Each number is 128 + 32 x the weight over its row's rms, rounded and kept within 0 to 255. Layers, rows and columns count from 0. Numbers have three digits each. The size before them is the row's rms in percent of the matrix's.

# layer 5 attention query, 192x192, rms 0.207, rows 18-31,50-63,82-95,114-127,146-159,178-191, columns 0-63
185:104145162142149154102108146135169160098117134110106172174117101209096135129135164101160121146098166144096151149109073161123122156199095077190103070148159130156154082145113124073106107126099116
157:107162132141138136154136136161140130129097152077100199123116154109085215114100164149102127137146167159112140141129079125098152112161151198159121144121146156086092115123158134112148173060103117
140:134127134114080128113158212120180100080060115162117079142139117112097155118160102143124183183110160159053101122092113117147166109102163158144086111157167113202163170165116216105123136104145052
175:108112133133174085145070104123168170095173120104117164068131115157171132114103091103090146107134186166052080126151033151096120154111157126165122094137181066122137143110173133167161147133127145
173:120185119121157089114078131169112190143109031108144025106132155135100141095157142141105138158130115061133077146126158138182101194094167064127102096154175149115130089175099141166111112193137112
159:119127114117152144157142106087141131184169126115110107120123168120136136090160118125081121139172126133167091166084143180133102141145121141184131146135057218070112111050114138130165148095171169
163:137144085174128125071164155124169169094151112130200103153144104133095130096141149142200092094092095072137111071160092147167110115118163111163093181117146109172124116178169112127084118154136088
159:075151129135131150149079096095134151146106082082174143131129091203185124152124097179143083118080141148060144083140143123150153111119164196167177151185149104108104073158087158119119123120171154
183:111149128168104118092124123101144061117150127124101108116112069165161108128134163113134082095116141093070067190114119163166143146118104136119151147098148162127114170166127153163225141099160104
156:085133121170160136121098141141129147041131148100179121122149067066131111108122160090174146123080163102154167133147049227102130102125170120166147106072221108163102099151103063143148113153121120
171:127093177101154055130112168177122114090092132079112094047119141115082102147108089101076139115150086140198130117183139103125117103150140106138115110164182138140119159085127141204161147187111073
163:114114119096116141110132104140136139211174077128141087147178086179163095141162124076151139086137109045140096149125111173154101183059132104100129131124126131195150121140128129147076107103063159
183:189138071122168146146090118098165160151156168142152158103117117090170163135099090091181131090136142103098119142208098156096132189125114180141113094100132096099149187137065145090134168135084128
161:105134136115084135144146124126149169075123130109147133130144138063147137169140156066125197143145182124114188069084113104099199127107159164126134115140146134173109100105072124162166117146148083
067:100188180110129164182178149133156112134179146077153150132139141082154132144066155164123162120185067097078144160081170120081112138179109096113081092127133136115105109102111116146191167146127172
070:133125121148156097138129132103099132082112160120077129112122174108142151092124126167090154080070234115144157113099158114108146163130121133150147144156151153155155151133153150143151115098076135
056:118142200073098110174117132125196090120103098147098142122125117114115126107109129176115171161110157130058200134116131099143147113102084122182145039162183165168125110145181078128141165168132227
055:158068121084119150104081135173176117111135079125098182127127165166095152117137095110160199127127121159121139161175033113151071184095159125087107104082086099139102152166133084101164115131083093
061:135118188203201068131097065138163184120117120144138115146100093127159088061132134120107122135175142107165145100103165147120139168089137139073020103067130104045164076134098130112094093100122151
070:055072095167178151085134116122172140104155094164161148116135125120109202099149153085114111108125116098077189140149151152140083132082138131108172077168049128131068128147072148109157132115154075
076:153061122212084098120166089111117087115149125163130149140152101117130168121128121113112184153127157147166171124122111136171106135091115113129145113134104070162109084142101157119092163151158127
068:052195131111107164113111133140075130144107104154128104081114168172148139155182081136117087126102105119166100103121147054123149093159113139148163146158152109139145087119143137138101149131146166
057:128130140155127184117173122138177144073174095146120142177133129126112166127190122057108123118137105087087075093135122086119073148157163097140072175112120137114082150133134165088069129135116072
062:053155124090172139111145161123143114152135124151106181038088156113104134153113137145186163102129145195075113146089103151132084147039121126088191068124159127161119131136089106104174095160125123
059:132138134157122204151137151115149126143147109150138165084124177128130129117170118154133126100207083072047162115174169116102046133151122073129095089095101087107068168093119178140128132157170078
064:107149097078137139140174114090097097177106140094204122127098086107150133126110131128056083085197073162107126156082126146095146195132147166102169107110155135060170126151104162229160082061106107
057:167181114134135161178167122146130116130113129139143109092087172104161111157137102094086131166082087065197139047110150120156089130154152081178117219154095104113105132174155118102141205170099129
065:141111107133077133094147093127099101162132177164174124113105156226070071099171135102137117094194170110122063043092166076141168199138157109131143157101150113141121106078149137107116131182154098
070:116113142152172098136179112049130096115128094134127141081196144132125107138096110130128080168099106143135111141118145087139127154139108117094100089210132142153119129109102146144136178157133084
075:090111141111147094141133133173161136113094154076105133152149138149088060134153120126098157092145177127181123123107127156112179163063148118118108130060168131066167132077130145106090083108118161
074:118136132125090125128119181165203150192130161071120095143097111117096128115114138168117097120082121137080141123151077102133139104149197110102084067102130101099130135126185114138115051181069154
070:095060128167092102068080081162175142156152093135073110114170106138127124130126192142063220148145136158184141121098073115129077118103168112085104091095110035155117111104143116101107197123125109
071:106136051136092172116117149113120127153170103130104111159082082150126112058090176134109139127213185153094158122128141158156180213149142109139153133145085152058138163148066130117134105058114173
064:121096130161093123149125075111171067152113080193087125111130120163131127132155109077134142142138176083172113107094130134138067168151129116116124151115098145126079086167097114121120093186151133
070:085141115147097193122147138095097111092174130112121100186164145148099121119116137083089161170135137118153170083176073139147077146131132150163137136109068141154124166097216136144160148179116106
069:116124142134159082154153143149165156209062143160119143099130068123144078161120074156119101128144138194125079202065142081124111130066171163137068110081128116082133146107053165055090094101131176
062:131073171130129148138125119146153133141118199104120135191113103102149169126108166067185140117131102135047127145161093208120108130151076126100093083129115185056150161170141114121143073135135114
076:089117094099185099126178119186147161133130133151093173124080151118132127095188079156120191173153122159157106146099127137090096112124110118091111128109136142174122102152074117152157123120113108
072:086101077111146109090172147116156147120119067104097175191117154150132171159128093117151152185168079104109081132068100111069109156150118096132139127092149144143123112090118136155119064121112111
068:069184139149132109102216110165115128142115114149093093133131158131122135120153116091170091019150125105077109146098157131089112109134132112146173068097121166131160112184109142140202124162068149
064:086153134142114237136081102095191120140143113125138057108164135096110107158108118111133061127127178157072142057144100149183124108132102144191137182165098109123127137114095148127098185123100101
063:172215116115115101098209129116122121198141146098163094150121184115096088101182140114136184143115157097123130091069144045078191131145122111163090134115103118121134133157084103108127111110120182
078:114159148184083139165211155131172090062148140120198103113133125127143081124129172155154090061123079141073129132125065138114106113187149150119167122114125125150099149104161145164200173222131165
086:133159136095148149188095172134110128113150101091114134099105144075165112189134141129133098083141163127160094113087145080115150114130090110151112158147152124086140095108142171114049145123152149
088:078198086128075135138138139105079073121127160078175123117150155138142101151147189173159146188135142169135178103156115162140156073124106111148159129124134114146109168127177111105130088082132114
082:104078104068129118148111162156143142190161179145103158082144107167106093099123144115124189147090137152135110124126094159150142145149184134108110158132112058131097129133117188091138164128140128
080:144136090090134115114174137165070165120129077139118129156043118194149164125096097098128109132119119066107135159065167110088133170132130090146102147121071168162145073146110122163117094134137157
082:145104153107121144120148085121126088142138137128119120147139105105190164132127116119052112126142127116177163146098091093162126101055106072189057105193122146114116115184142152138101138109180139
085:125100137133087161110096098124121164080093072142119113109173096086158180125102114126150100196132057082156111066122114123093096168136162137166131140178106167169122124117135121086088163098201105
078:134125167135215129162106143088170117108163145141133134152155157097109106184133143138094091142135158154150130122161170104172098139168098164102139090179150148131148140078122089147086163135119127
067:115167099078142131068115129160158137197170109087235162162116108171097166150140122109205198123101115127049038102111137133144116114128138122116155091117079197037113135175131140130125108123121121
086:102140185143114139116043126082101083131145133118120139102174130089150134113187130172146124116140175112122151110193112178124134097124151086123091145181131079101118132106146157104089157118148082
060:141174121097124133148088158111145112128094037101160070148077117093132174115111089113131110106191143064110111090167161118049133079152112080240094153135113152076155186126080113119168120096118107
075:113081131105082109127085117170139089159157091101141112128121162171149120163214119190120141093140079157096165113131116135184132173144184087182110185138144133124106083139178133162086171143161115
074:143149141123187102051120138096152132110111164173127123042098215129149152100105139110160116171138050134160068121098141092134149183151093126088131137128151106134106144133080074136207113144142164
084:090126142146068173140085142121158110135107118153098110143180119139135126118119102139125189185140124108108102063071065049079065108100147103195168191112120140158083146152123109160152238169115159
100:167156169122142181140149111114131082180126154071111115119115111102122070133122118110120096126190099128028122093143088115103098153122134122124136174084066088088088098148107069171159132131122133
100:120182097121100148131114173169105011120140138103118163141100144135114136133142111164185141098141201138141151135116136150210132109109111160126107164103170136088164072089080177144140164130129158
117:149179124203143136096123131126164157132060140070120119110164133110092100058137113198142127160126105138129153124135101072125155116143127142117150148164097103216129125138156125118157102128134083
111:105143147055155132099142133163183082177134129170070151132109145185042101138087131163123115139117122114127149147080098133155107126145107119124138098144142103122129099119139138098128255168134162
100:171103137143103125164138153086066187128150143117111132124069099218125122073138151099071108168119177088114165110127162153149085156141110145086131105110099194106156120141127168137085091107109099
112:148121145160151115125147070168123104100096113168151142108146070149105156133173082081110088182108137076130208100117061127167144131090143141122040138147198090142096111155117125169095106141165105
094:173078104135136125122072116069083108069155146122130134110123127056121115107140188117106161118145115088103110103122167085155133060109132129143151132140129124113140185146141119108071135088163119
115:166093113141183113128131140105134130163137110172147111044193146134161128088141191119132180195189128144161102100120151057142104118130148163100080134133148145096093080138110112207120076151107155
096:130152113158123125133173152116131131181072146120159118152145150148141206098082118117202163119132130076071132116088089144153131117168073088109088208141074080125162126136105159135115137120150082
109:144114105127126063134120146095104081113100127170109079132146140094107147127103097108167122048132135180085082110121131165151154093120055202089079125183148135146116163081076176078156086195095150
107:125132110150148147112138151118108157082163092144168138181175156097111133116181112153157104177111182144134130083132069139064160109167131133127182141103173153088120144117144175153108082117133108
104:068158109176069086082116148150154170102124115151109104183072143088074133128121203119135154100170156119131134109151096195145210128135103177138190151129158170097118133137151187142163103110146140
102:139147186151152142111148121115143162123137145086147122124090138190121146174109122173090091163122153121115158101100104121058088150116115103095159167082094147114136138200158121112142057167055141
096:123174148139087119171163151131154158192153190190150065116114097149088155124148133102099100148127112175192137116132092104106082133116199111184134093100099093151070123156182127168128134121106120
077:197129188108189144119163070136175100112097143153099122133160099130097122182080100097101136184126088148132132177120059088120118154116059122169106177121161110138110112154075037115140168119161100
085:045136115120113093187126175145149133132117127093109174121098178150078148140119147129147142140074180115130123193125134129083127099117104155122148122138161097109133092120133142155169098115130110
087:101198138125138116118113179120208114138086153119213115124104061140053140098100105174118100181113114143133116106120154099167137091097107172147137123127093129172106141125068136126159139118138166
089:088157146107123176098132096150217121141106127107115124107156218170058136095098127146106204153118069171132151077110096139181144124145142134101156143175100063134119158105114090159145161132135179
077:106098165156134112184159117097193115103129084148116109120038130133144066147164151139114104101141067096108137142128112112119033204050063117089121129124122129067149115099136121149077121144201129
077:079122176092153121153157113123193150087099185153154075067153117179108114113115135082092158148130114115156167131059107164111087140140135112090112131154085153134089158147199128171091106101160140
074:117173174115094157101131103143175130130057144163177111152158109150114110101151151160154094127134058112056145159192140074123139059152050136160097114173120101130123204105160123130098103175153167
078:128132094130136151119092126093141189185123081157143090071077170192128110105095172129110147137138117126091132142112081045155092165135154166114133181097115108099110111134180131186172088128169125
084:100102110110141153074175137097097176190169108110044126178123139120135108096054110135125172076119148090145146073066112122153110160120142121123130125101100130088094124127061209140185126145135084
080:149193143116138116124124091122171086087120121128104123077173076065060112069079105103135138126085130115168121162174132178110075148085114149081172155110161140112111203137071093158048079135115122
079:124099111177140119146128086124065168162104137122146169153148165058122121173149109151137059180133221165159075102101120132143101107153188130151134103085145053094131140102129149114166058151080086
090:078101125150127127128122151138131191130108168146093097194109106151134165147110132145077123102083144121103076118088107133140097102129137130074102132119121199057136140126173125157105140086078099
067:085153132138183120137166146102155142142105086124136087080091156119123068165117111147120157150082079098101128081110132146083112173098140135064047138094169144115115106120089112101147076088101139
098:024140149095100196169133130115196150085163135120133083085082123157119177140118112119118158175134095153115155101118094083131061161065125116110136091068095156180096101151089101100143163154150115
# layer 5 attention key, 32x192, rms 0.133, rows 18-31, columns 0-63
097:155083119112173154079158139125139165114142113117164156091148136148134117164146150117144127147160139100158154083178079084144140151134173124210100157110160172118090120109057106119194172110110117
096:153063107117076132169118151085107101189159139089141197106119133123134185185140130120137130121110205125084164110102141140138131121065139153129116122133120115111134124155162133114139124128138130
099:164221095126159091075129177134154133138074083094181155174097209114117100084182101175095122081097181107034085141109093035124199100106209132173128105109144132159192147094129145122119083155083149
108:090119095099110181097138115152149125171103125123102120162146161166141148101086120112120152208108134109143166060106074100194114176155117068108128114121175135095111144152113157124122141109129173
101:202131140113145116153127098144149183090142143094159173145144095176175132087169166140092094130104165104145127135105146148082026190147121118140115074118142082099093102078075083135150056150092087
105:156166195115148139146128080130187134173110152093038167090144069161163071125163110098105125099147030132136087201122123127076098103110100130157025111126132169152128140182187141117112120140145097
107:149166135106213148124148155124120153161068125141099148098138142095178080145137137103129094108164110146140193148163092052042110085154113090142107086119161146082111156118157149118143097138171163
106:157144105092215131079154157103152122163148122097189141114147156177127142119105170178147100098126095105085136188072139135135132153178128084089151141166083141161159091101154114095117154169154090
091:120164096107136121083107122148148143174094092110159149148133190156153155131092128093121155110097102148102098078114094177103081115093139090113141107186138114090140107183118184135163111100131067
099:218137120122146151102142086156165103135178138087100121149156087093145136158111157163121101137147186112106149122202098153171138107092081120104158134124097137140124187155133093081155153143099099
092:166159141146120036117135106126135150087139087145141141108102111090120122130163104126207072147132156162124146120103130119106125129081137172122126150032170105113125123123142153170082153091138107
097:140088171158122112157129206120177134083132051177135159174116160114123134110162148122177082104093101146102111188094102168170152125131122124112146119074128143073139166144147150094080156140122176
098:074159170169144150149112151154150108127164126105121133082093111149120119125155109188120192076067168148101132178100103117166149134148087097109108118071154097127125086152151143174116121127136141
097:097076172123101187098139154142175099074179141129161104103134138134119144110124090141089119101192147154079140142058102116114086121155111145101138055087061110150177100116085088162179164144156145
# layer 5 attention value, 32x192, rms 0.119, rows 0-16, columns 0-63
101:134176107094080139128110131148154137123147132123176141185142175164096166106064071160177087125120079126150198105078069145088146092081160123182109147101147116111110186163162179093132083134103160
099:158164114167131086110128139130102197137119145126132111146132145156158167125144127136107137113095113103159147134110136093135105102127119124097167166154107135184120139192133123156132071074157120
107:193128130209086076099160131115156087094144113141146175138155126108172170123117093109102094104135173107144134100102128134083163113128132205136100165165172151119147076129141164137098076125074181
101:136159076173148151151119158152111083102043145124129205107139107164166161140132166117126165164135160108106174151144090147063148159083131112184071098086082145137087092095150142128071127078110105
100:134122148171079078218108123127132101197158162145147203165120104180135091162099159159136095088072170120165124088153118186137133139064202146162104043108125111136137078132106160139120129139109204
104:111130088123132110115146062105136118157088119195121106107096107114125173145109139122129157174109134117132151052066080108126117180090090180147087151098142159117141152175137111143079115093191080
101:069134087077117103137132131186095162071067173173059099064141119140126173096133126177063183135113149127124134083089093151190118175124118135117122152171057165102067130179133136140124109119154131
104:132096140063090098075133105136152134185141084174094142135155164119126164107091086145173098166089124117125116137066112056139146084117157168150182097101150194190087117126086152092202144126083148
100:199125133081103151140053148093154099142164092106120119101151123062128108099105151150206121093150128085095123096132120093175139096147159161184091088144150101169146120117165149128129135112166187
099:084160066157134152116170135175202082160105131067177101210047119135127096105134142130139086123155111165171135117143139153116134086127067137090094138121130123155159122153100079170147196150142135
099:135081101152155093129126090103107168110134201082136103101092128136098119151049131162092122123165105167174115155104153111154088154159087087159069184152121121136100124135132118149140141121138134
094:146123119105134101180106140121102174149102057198108128156087151107138164089125138086118147085160187146151164162103121114154099154164135135178151131049120115148101151132159073115159113079071103
099:160059089201139115172125177110161104144160131163128083118093075165109176156126186104153147165164111093063073164130118095135119111134151169130115152129151157181107115169149094066084093132121120
099:155162120096123085153172100188093162114127099071150071128095105173148163162083122113162118184101185159141123161086187134138132131139109165106140176154110153101138120137110081136107126137112162
106:124099101095121130156210107118113118072161130145120175135086121144116145095108204104136193121099139175117133132148142140141214147144080177104128113102103105117148135156124159200169101040106100
100:123187155087107158124154133128155104098170163159135093173163123127146126133110127122159134162141143147168147066182126138137076114151173094121065103103136138103137135125148116131099132106128149
092:152146127118149082108155148170114131089104144140111164110172144163165151141166147181161112130087085119142135149158136136134103135120108111153112089119139196111198097120081108071118135153119102
# layer 5 attention output (transposed), 192x192, rms 0.59, rows 0-16,32-48,64-80,96-111,128-143,160-175, columns 0-63
126:122145125133138128113143196146153111115038083168112118086119119158117150172134114135143137096099121128180108120086173122127123065069095102129093136107167145162137092138151141129108128124111093
107:103139197091114113099192129113108129112091162165110122122079130096133093199124132142090123138163154172114159160061186134113183086113139206128143124144143069109147171106088142199155107109130097
116:107139139146153103131098099147121122090128082105125120122120083124091076090169157150119139155106057087180125175167151210147048143150128037157131160148133123122118135134152062108076115166126127
104:160134075138104159080139177135082145143105110081183092170149132202137096081096145172187139100097073154149067062140121117171164060112147140119146180108146133153162149176134120080150134131165136
113:194084173122108143162154185129116133143086172100122100136089197184174123116147115076078137152158169159177081133084142091099125114086125119111131159134155144120140160109140133127092132119135143
128:126184131188118167092082091102141118135156147117136118109143130167140079109104159110131156118089101174135138110126094165122107118164087097169108162115117092141132079127096149114084126172167147
113:149105113147102140111080110140150071150168141080099142165095119155103136136113114088173175138096147140166197103076050116142098173124135111071108114143128111123124109114087083099152152158143152
134:156132146076134125066134175128137138153110111156054081146133140167070107119113139154150116118091176125091086193143157191130118091171121124119140100109147170187115111164089110162149155115097161
116:142115137147148155074112129150128132102072125091109157128119122126174113100131089081161126167093147150157119069078128110127143104101137152150107124189154111148133142087163141105120140133107076
129:112085177058119120162113080129094118115154129128071223129078111090140176137097120153073140156138143136113178138114120071119156120083163180104153142203114129096145103147164135123117119082146174
122:140113134131181197094125116174107132136123085077167106122150103136168154079171177076163150088140128105111100083104143139135136141086223171177133138136113145095148138121090098088156086110132111
126:171142133118141077120120094175127096091122118067119100136150113173075060148154130160107154152098070103170085121094181176183075095101085113094171180146128100121127182130159119128140066112142135
116:124109100109170134114130062078102090161181122190080184132143148184124104156153129076122097164128148115135084164112153165071099141178086162164135140149113134100091120096142128140122088103132194
095:113111130126133018144101162127118122117075114180156143118162133092124139131084075157045140118123129120117133099183129070120165121104163109156112085109162110160146166112174156119131101110111119
132:149122147131154116141142129091160170124140137090092118088113129128090155143130097133119107135128131136185131153175166086122116111142119141107192170137139124121136093129151129125084201112083109
113:136133152109105154143091124152205121092105158135142151103137114155038159158151126171142144100152123121089140030087122111114159101172183177093160159151095147149084101127127103124103127101096131
128:098120119070088058122073131070109140161184051091107102119103149192154094129141147135144090131079120127132153132110141133130130157131107114111183127164184060162105061183148166143079144148124146
125:105102182128099119150137080147178139148132114138106115122184100080142179113125112147172160173161069087111097090111122136089094140163079152105071146124081117092061092132100076141130101158106145
108:101118168148122102172097126117122150104117153163156115079151106113138070110169133113147147134170107182158180144169050130137107091092070141134100184136108117135122172124072143125089083139138116
139:098130143178121153133124133100134150104211101196152156147156125110185126091165131066143106122158093082137163131159161176130030127121155115090140113142110154126110182079109138112086112151124096
131:101093113127138086170112167096116133137120088112132085172075118121090088149166106131120142177156102104138164163114151103109147086110117159135087121095088098173207126079122160167116073132154134
121:133046126109059095127124159126118074136126125150162133109130112138141138077170067104146143116187094187165113100120091145144104068085089151129136160114112111147130182123096096135075090134122126
106:131089108099132123124157114135129100179141142125113119045138106120112098067142121096148176103126103188132192055106113112168161133157142117135116115154064136109162097125129075149102087139140115
108:069151118133097156154089076103110127231156172071177124117137105099100107108138174093157134137155127151164173097102074106124149117090123097090088083080134110144138112110150139113088123144160072
113:076122117116125137121203138127125159140121137149118155116115098124100111145067126129081166080131113102154166145154102155151084122124161093098118063182182082110125092182085096095138161141131129
118:118122191114102204097121182158181171129183179183176125115141162178125120113107111096105131117102140094127116146134094156104117118209119094112130151146128195129072147113145117094110149136173154
117:080131084147098078161126163166104147084101118130138134187149101079160108103126125127049150093161064086117174129080086102147133118069179108184103129127069137152141107129181145177141122129131170
111:121086086148149109098173151104065163135121170142083111100130148163146062119191122107137111108122108105111142133106111160157173166093152183136112136097131109136155115176163144110135078096160173
096:126084134083140166078091069181094140084131153137124156096114137121149097115042186148116180190103184194158140076170102106160137112118129126108148111106144088146135076139139084122136167141166106
110:160124134112206136130091110090114133156153121172173142096170145145194108125140129119089140134109134134123146163058171127119120158102127116149140112125131078114110101105125139133123092124133163
123:149118110195176058080173150108125120135134108147101141097139084054111107073113051126122158128122140147145209106157148116177134093147165138083142141114127114166132106154074112089089049035069165
117:125152130103115127107131084124101114139133099081132085089132121084078077094096149176144125118123139141153197066143103109140133143153118107141125083168106099140165120156139189122062078062104116
117:128137172116124129133135161091174143147131061112139135080159121091076161158103109150160154109120134136102068159107083100079083078151131092083150087123152172120132200070206173078131171139085123
100:112027144139127073160154115091086131165134179154091123090106135182129104147130063107119116180079171187158077117165121188136132125100117197174100143114135154155088065107094098137152170165150120
086:113124133128222124137184106080112126161155150162201153156092141170158066161113115064107059096146170114150144152165132145107085151143181115140108091134095164121189132067064156121114118146165131
092:115111114066081182113122089085068099183175166071141129135125153095117196089116131106116119107111104119139132171097162185161145139117151116190136107065122104093164089134108116147119166123105095
081:167169167085117139113075138165109072168073135073162089111127093170146096150124114139118127164111199192111095142076122142104140209122093159123129151125154118104146142137143134171125093097092122
093:208140191093165087127111120156151108125074174133144091121153165152155157058102113115119118138125158151157109096132161146085114104148081134111150137166163105125141138149113094164129111094140078
089:150179089205144118151096120182112054132154164157164102098153134133093129118137146080181120174121157077120084183107164102132106116090085143100121155092133137142118128126163114107161161125141091
089:126144210149120144170121096154170154143127141083147129147152173139050145178122142166156195157100146124146145120131109176082064145121180152089093105143082094147119078077108194083131159189079150
102:123113102149136058105204175081109084134066132104163082058139132132116068105156076132144088106136181130182113100125086144140197136162162173164083106115091116158211131181119170179150128131115156
079:162102140166087142127129040116103101134143109092131071153063149130149107090152182131106141113099128164096180091115130087131079212089130161175156171153136114114141149148198128130097173151173143
089:168137155090128147134097120115147135114060152166094150159147163089121135146083155190089251118152055169106125178183105116159086103100106108117188119050122123130102112168105075157175150216104116
083:157086133158130153085192077102113144152138080088124119083091106120116146136113152095098102081101150135163177105129116205138070153175180124111118121149183106088144114147091107141147091150146087
087:073170144131146187092173108116138105105079102160102088141187120055115126076126207154137142136104144154118176141117154075127171103157151071160125106172124113187177072211133149096115191101109097
079:100094129125065112124163191133201187113086136119102161101168110093116169152097074169153123133099103128170153132107072126115162116098149156116086095138096123116093121121108164133087169200134193
089:104154133140108123135083092109088082093224091109109142125145128109208145131204173124122147161151124103146141181066111122150102100122058135161131133184134126144104132172177124208180135116132142
088:169118125127175075109094099160140085094100113108145086129084170158057076144148124146089131169157074145156118187192101097123087205099131140191128116207118134162122163133096207093190069074151113
088:101106135119128144109084189200117126129142203158136115163138168176151112110199119145145151178095119080110115167108142091084171114144089182106155146129120072128165172105149150131162137140165186
094:148141174122092149082144100143122150131088143134180112128116143064166135140116196128117133099097108152117150089176124172166142086153140159177124118097120064117141107174101129128154127138111114
076:093106135094108164147158106108123092163178078074176135127176127082113135103104213100154133078099143129098140178115163115114157123117159135077109105126149092111110150124110089084181125111127126
080:143140150151140109133117098150142149089118162055128126079085123131121188084167177098129170162114112115100151136069123126122178131173110149168133140134094125159080125186176155156103136147117167
077:147075083130138094098206154139136123124099098161129114150128147137152094108123096033054122107154117100160134101166084152166115162154162119091168155153129110111121145155170166092108097119125100
083:095080110052082117153160194139178196107137133170080099199102196127145150140121111109160136131158072086106064122141090104130101124154145131092171075104153140142105137171094140119151151110193077
078:102100081115112165153059125134174094128178094097119122131121063134127092122104113128116109142188065106113103125150151144174168157138174128085128180133099130122124115110123131162141100135176163
079:073180098096130134123120127133172189106162156124077181120129115145120106160168109164091153104105158113150095095110144187082157167140135110167178103118142143109104114149134124121185172170153087
087:121149098078114113097165106092103170141126102095095114089099098115101099116126137152084120146156123129127136175100084123108220147128126141144112067118108100194175211147144160134107060076146107
087:171123125088088081106115147162095150131122049106134112134144093113164126151098157162144143152200106126140181144122149094177088141124165139120136100129128121130123077129137173116138074124088096
084:103180141122105122156126163144126138127138121142114147132146096135100135153133094124114077145095120151126115118168109095103198098147071095135053097126089165090113117130112139150107076162154108
080:094109138134090108110150081123071096192143085144129099142121136125116152199119118132070094146085165081199082151107161163104107123092137151161102125140173097089161144113125180115074141142124132
077:102116163084109186088059167095175054095135107128132133113204169111125149122126107172185119156106135150113095121137159106145136131135122115107173088125100163128096153078164107119143210184142125
078:131098114100101043141144125124126106154127144083165126140123141112111089147094102064091180126142103125150153128134103089139102154155102149091144129082105129154124078164120132130112072110143132
077:111192158163145169110144122093160094130138131081191112094163125111130176136193125115142116131154122107071139113108124080108172214083120094187117112199109100145150159101092099173172146139093202
080:108142148133093136135183107197147156132099165093081096152113095102053152069079087082120143080133124100150120088177098146131167130157229129163105187124108164109187138069083117127095161131119168
096:128108120140139145155181162127066124113154163110102128132202097119139108117099156024134102067116079132153094180103098193117144166111121187143201104116103099138133108156131098150160139182127133
093:168114127157104110129161080094089117118121069087141142077167109186111105114122123073094153113147148190145193135181047197153082149119189115131130111100121141152153123131143172117097076161158161
084:101119145095099163115179136122099183144137122131137154102122143141119098134166129134117100088119101152196153145115129146124174131170133097158128100115121182161117043144143152155119120158136144
090:149099177154113110069128144156112166117132118147141110125142165134122142164149128182171132107140130149078128147147139083137101156133127108117111138071160127106111144092133130123129140148147140
096:188162075164163091155124140166094145143175085159128188129099150127135161151143189116130133106132142124129132149119146173129118167147147180098147114124142148126155065126162171071135138191118169
082:147131137192168127125159043103144137151093173081161148125173137138087123147105152122033170171095132196118084150151117106126159120103109059099108183103121121079149131100114167129106145128112153
091:101073171126123122128114107179123172126158169128113168158098167161158126103172186100142086118092166105083105110116109144107120143115153037130101152218139134155115118171108136124148113144150156
094:118128150135139130084123068122166113125140092096105089144135119055053114173103154097198107116066112070089190149157135140132120052169157145101128166185120080124173170094171154122180126117140151
085:152090134116171095117165109144097134090123105092129089103132123106141101164110158076142134093083128132128104117207123142123136151114138186087182183084175125126088141139142177116153098134088174
088:117174071142154153124168020091126139102143172150124139111131140125099117080143158139124182183112189166133157122133113114154124146159160124140133169154072124148184112126161115119059121110121093
097:139068077166197091146114122090162123088104100135133085041116143158141154116156110062122114148140117145137128164125137104175096171098139139056116137100138080146059112115124126197123131109093083
088:135154110122201148220106160135093131118118109157151134118124152206165108138105158106118139169124082098120133195139149107088116106113074167118146149123151151125091063138165106135148137108146063
096:177147129153129152178076118144101169068116138156109131159113170178169133077166179167161114076137121174102169150198113086076132141184076105075156140076097136126142161177123148127103157129151118
085:141146103134123145088096144167151149146154124171103154151171153147036127093186090105169123147122141095126204153129107119152124130175161112098095147142077122132139171107190088117162138091043102
089:118115096125134131124116101181128165143101221138114138112117130158139123085122093108116166138123126139180158118086129099103139118184151143112103106137044167116119132110106150122105102140155168
095:092138034149090143177116122083147148153064129081141110150075149165096083137111079138123109121134123136133153127130107163192223134046118116160091135155149074146124131168115163130085140173180107
100:164105158123117161138110140119192123133124173128104101056097111122133176141135107161126162134077204149106172127123144128179157121118090106089078163115143122112106069118172111145144106066179095
083:102190151160086106102172135125118118180108109108077094105175154064147092092128071116125115155083101139095166121064142105150180096160157101128127056122098098119137158181115075156112152096164112
084:095143124162135128127119183125095132096110143096143149099156087110142183151162147142109159149111179122135160151206080119130146164094067105149158113131096037127092163150161155117116092081150090
090:166117116088100162144139116134105139130124135106117172102149139104094136069157201165044129148080162173152130141144137141132170103118069153127145047129095162164116149155140056136129132104092137
112:088143110142089136152078137166155142107139094113088084145150105162090093150140052151170149175125137114090077117098109110093086132149122115088147098146132180156126105107171137185164158138164185
095:129080109174145143116116170144104069122101155122150105072083096204130141055131101110130171129167170077128135166079091151205176117093137177135145112149090134154127116150179150122166111105172159
105:130173155123141143138117093091083131178155120142117129124110156059145161214125111100104171101101141159170163137102080152171094131099158133157121159114144124075116182081070163108093146120056173
097:116174121118172145055117142125126145139145105109126142110120121036172145154108168216121154112104072129097149119112117120169114184192163184132110129102091091158168105116148156121117135095127081
087:130143093129122091166130148115130141123137126153125181156116071133140162161150128139146040137124148135118101203111210128103139096141120105178131117148155183053096105125123117136118146107082126
107:175085145141145182115094163138123173135077141171136166157140180131180164107122126128129121096139093103070086181155162100073132146128077130155170133106188141125088177123148094188197104144179148
090:119146090163147141138108124112118132114115148134123113147136207115193121095117133095164135110202118073121102126173116144145139191113109129108145141100154076135146132108167119099108100163163088
094:058160102180117100142126133131105139110141156094122121145107066106101150112171150123159161122142153132128147071104136136104128162125166134129066097100096175115122153143109180137149088112086119
090:184183110176179117135161093096126150171136140179154075121104077110102128161147091081181112109133182092141095127132167142177137101142145120122095098158161148117092120106092137054065112132060156
098:154139122123103186162060163081151100148131136184148162123135124138173207188167106166100139147134131121151119141119122181125124102134094131117158111128173156116117109093129150130148135158175112
101:094136093100131185119135159127068156153156088148129150123157183120100118184102103131129074069126106106099144125159121108163130067131112082132113160046169133121099061103130122115133117152090095
097:122152148147129094113149130145096126117065142104135083088132090075099139115163133118121106097139172176158153085148160156143192119129167145126107048112078079098182112121138096119135121113162080
102:112170142167165137130100064119094122112098175095110112179084085086176159092147207157125108138135116102088124078079157137120165108109127118155108123134099147050149207090089080151117180205118139
088:112126179132135105116098170182168106130126120148150130183110121171090170167094090126126151097195133107162037116150153170110087119109133126151083193162103157111088178078061078130134147167111136
104:164103094154168146122085114121098104133120153149106114183074119136188113123098057131131109201133137107127119148106171053167115131078085143142105149135135127087121138088052115155141115137128125